config.yaml
num_attention_heads: 3
intermediate_size: 384
norm: "layernorm"
parallel_block: false
init_std_qkv: 0.0237
learning_rate: 0.0051
dataset: "wikipedia_en"
Each number is 500 + 25 x the weight over its row's rms, rounded and kept within 0 to 999. Layers, rows and columns count from 0. Numbers have three digits each. The size before them is the row's rms in percent of the matrix's.

# layer 11 MLP up, 384x96, rms 0.162, rows 365-383, columns 0-95
098:495442488515508489480518490525548514505506498506531524463496511493517472508499463499512485457514478471507492480492544487493456518549501524484512455510420468514486500458505504518507483532502483488509467537522522539510432509492494498521527490511472484457535513545498501491525532528500517490
096:491509488480517489492521489493533480557460491495559453528499513517510515517513519478510494535532492489472527488467525459516521506526502475491470600496517487515500496520502510472527499521477536514505523487456535473487485529482520512501445473494476523470497505460501464515488484495503470479
103:512523531501454510532514518517513520498510484493505495506516505496487503514524481513513493498489486489524484496470538532536460516480509508489480547530496499479545559507479487473537503461456512457523501493432527530480499449520501508477504453459519465474520443516474517479455500514514498517
098:503564470507505482505485474465517479527524527494473498521543479479475486523458533456518511490516526518519516534505503544494524433479514529465496536503490510507468537536531474526493505490466496486494508499526470526490486476503499517484472460471566514505505509502475459552503495519502499499
098:519540505495499516498501500478521466511509469478524525509547513502517507474473514479493518522522509524484480468527508502473495480504515535495450481493498480510495528440481452478439474499489558478530500551487485487532528507557507442476516485497492528483510524492483481500529446527527498518
109:487507516583463478502519506512525483499477454491493514485483497453503506497529521492471515480521548491500494476486481505508505543497497518465527508509511507523479465537524515486466528527492466468539498522519440509539486494529518491463484490494511488502484466517535550467505551499490479454
102:482519492516510509507493491479493561509501509504475472516493553459486505505496478538520506519499470527502505551498527522515493513494472507481447565487485521503472500517520486500488470475506497519476492491465539520530462487481542504506493485504431538483491516466488516496485561435488528496
094:493542478502559484518517509486476505520485503544514548529501484493562478505528499499502482494507494473486466533489519449512527455462473479494512518493447486511501491493494504468466452464478540488493486511471500527493486533521533508514461539472513500469461488480508510536483494497449480508
115:487500489486480540481448474482505523484496468505515508461520484505471523485525524545494545442480533515484508478522511493493542535493481507498554476458506457508532511519524525523487523488487527543461481488498469439500548483481496504487483515520500485510493528517495488447521529466503484488
102:463509505558503518501493472500456495455489507495486490504508479473491520550461529545513484507472500553505522494522513507515520501529520493483462538469468460472507508459521515468510479474498458454478483510499503474530474523475497489536530532492532480472489531498514521458496538524507544488
089:502472519543487509484498491465492504503519494493528465508526516506552519531518476464503578476470485516530502518494556465489500493511508469499464494529517530518523537449492522500499491526536507488447525495557484509469525513493487528519527496496518519486513502507544490510471542499469527468
110:485448505516480514497480542488538508535535493444487487505486534481521505466500473476523535481510506543494499554488508494511483458512533521502516538491519522504474487475490511513471491455472512473440519513487486502480494485531487505503451485465487519508518506455517481531503476507474561539
100:502453536509475454486471519484485540504523531515478503509533504549506496496464503496533482493539514494490490490487515506521450534513517501519507492512462479525484528530500492471491494565523457490515522530517525472497495485496418506515489500477508497476478468558510487537524519481511521541
098:474488521464486496533476504533511467497511484526506496561483500494490477469520477514490532478494484524516455429503487509501490530518513461473519481496536529547489505463516527460516485459522541472513489499529522462500514482488489500451535520498513520544474487510494503503463550512511515462
122:479526456518468484500539540488504499566516502505483482484548490489483485507551527488551510489551502525513466537538524504518510477516473455498519504541491505459514525490452512460474514516474498482508510473481467507512463487497457497486522512473509483510529490474512515525522506472460472502
112:536531494509498540465534520542491502522530484498506499476514507514542491493511489474470564452519475508523505483525452506470503475498494510516486492453467496558452482528496505512490517489522521498511472503465499515530524516452489498488491527559490492507497509486466460524465480529495450496
090:501457435494493514448481536487530482523485515464501533507503495522461485482454486533517511536516514474546493490507506519549512488471479494475463498529491506502479501512535517523503512511525496500534481504485492506468548499487521441513522477502509532502485452486505566517477486485453492489
088:515491476521533517547489489498503503461491548474488530547520470493508470489539470452501486486512507505526508514512496423503486514536501481479524475542487554541538518538491486464492448490523501547490477481504534462474523504507507509496468505497479501523489528546504491491501510477488519514
097:491521482479532505494529510498536461546500532530508513477473489474537505512503510470468496528501502529508495509503459514544514524496486487475503500499530501506481537442528522497502473512502541500485481515485497498512526509535504425499561477542505480482491489481494463554463437494503511478
# layer 11 MLP down (transposed), 384x96, rms 0.165, rows 365-383, columns 0-95
099:498494528518476478470491495486478461489495468556479492494478502499477496518484540555520536525496470484482539480522493403506500461493486532489508460483482523504487543486499504507496511487537438474481481503502516511493487523470528460529516520481521505479497505506537526469515513533523481491
103:484534520505470503495505478553508474486488543457544530486482512502491474485502502457487463493452523516495493479533490503508468496498514486557508479523482468478493482560472487481467489474501457481516516486528454456537483519463480540501492481524537509513486518481489501482506479543478530526
113:514524488528468505498459477476504440470488493500506514526507520527499521499550518519521492517478483529505501464566499489494509504497499487472496502495494472469457499498485545507494488514519461475526501467477471492459478539476537498495514480565475533438478472491531527541515531481516499512
095:514471529481501477540469447521447505495510475494469483490464457516509512457500461524487485505489460472500490473546504505485506538469495468504503504470527485479541486531502509486504549469538525506491487519489532470515518470516534509496486540497506470507444533475524494469498495501546523474
091:515490490532524506485493499488509515531496463503517475482539526487491542508482515507517476509501501445516521517494524475495544531538507463480585518517517513516491512556497528503564500485501467520496529459544491486492498496509521506514510483499494527461471500490544540517499509452542487520
110:541504499475523489530531472461463504502527524523500511521508485545512527496513491504490475478535492485515496480509507481508540498500518519507502526490442520512488488462511476527524498542489514478540510498494508441475489510502457433482502474568483497498548529469515501497499491454491487557
098:523509506491499475521467472508491512443494479508529491550548449519568432493518518486490501574482540516513531515502518474505527524509486493505515507498505505528495500497518488489444463499517502454517503519512483503476514485522509479511454493516477513555522494515488512494481484497541503487
092:497470509514475501512504462518483513512484451483450482504520472529503493515492438515497523508467500476518505495480528545519434506502514500533507490509471489497486500520460493440506529531504498484518473518536484504455500486489432534503541478494546518478493521515479520477477518531463533505
111:537497488492505506559487530510540476487480497513508489514451491539494499556484498498470521523472465481496496515495533493543484516529548517472469473504480510473497489501505463491538541499534491546519533514467538536505504494500495494502468503495482512460477524548507516508441517532522498454
100:522458483507494505484506475507490530471511498506511479475460504515505493484482513449457420489477525484471510511481482481488532476482507485544484521518513476519530481540490524514494477524464481521493519533556451520541513522473491531498509536517487515505499508537499468472543475545496534502
091:489496464477541478485508467517525474482499506508510550479496475487463502489468490569513434551476511556482466508487482519511476497507491540535488518500493516476516561526525535473537490504496519546513500471466476489501503506535513499510512499480513522507491483505474508502534470492534502538
102:453537564491473535516490502488421502485437483494488504493520482501529502501476517514525465481535514481496511450529507487507522509507483530533499501514498524506529533508464497529498495520500504489476513497487552471507502493530543534494514478466505480469518509508497511488438515535542489484
101:516511466475511484503543511511514476495483538497466466498515525530523478540527486527488514506494511471501500542561485517486484474501484512489506506497487504496472524476499542453536536461491548478504473474499486540482455511498512496502538501445492523562472537472485500516512506513453537489
101:495512573514478492452452480482487536502516522518468476506515525494531504509431476480507511521485462474501542538457512531497483528483503499500510487509527463471493548518493499505500495490487481507446505521559481488493503528481500484483525440523497498454502482501508526470502495517521506477
122:518519496482503533501503466522473499449523484530478482530437469503487481488497452535496527467536521489514481552474500525480514517513483495497517484462494514532512481560509492531513487483487484541498467506481517510480517485473519478529481561545484501523484473461490466501476482492519479456
109:490470523516515444513547475534517510487421479509513485499485524460524483466478467541497505526517517522486538505499505493538504529507522550493543505500508484461512532526476500507529467533461524538482512482498506510522477491528539475518499484458479495514505507507556484488517470496510520520
086:513497490484527528512523517515488461510468513457472485468514520515485522502493511478517497494474494489462465476475498475502533524481524476500512502495492523463544473556568490529519570557484517518532513503482509535539453499502505516496488537479536487507500516498465450507494492522529518496
092:515528455503482479482541503470486451496521459541471490477469490518487495503518492524510485478503452498503466477469465518516523503532484550479492522497529500512495500484539498520520504445499468495523498507496472585499486506507511497502514510493563514508482435505512486519497508475469539512
094:499479476516509506506477493474503471532547494485537490513490523468459546488450500509490521486490470496498522512540498455471447474496517495519501461478482464490511516511504479473510496517511451507522475531522555520503470546498448505484493486493483532528527508514537511491542504545477467460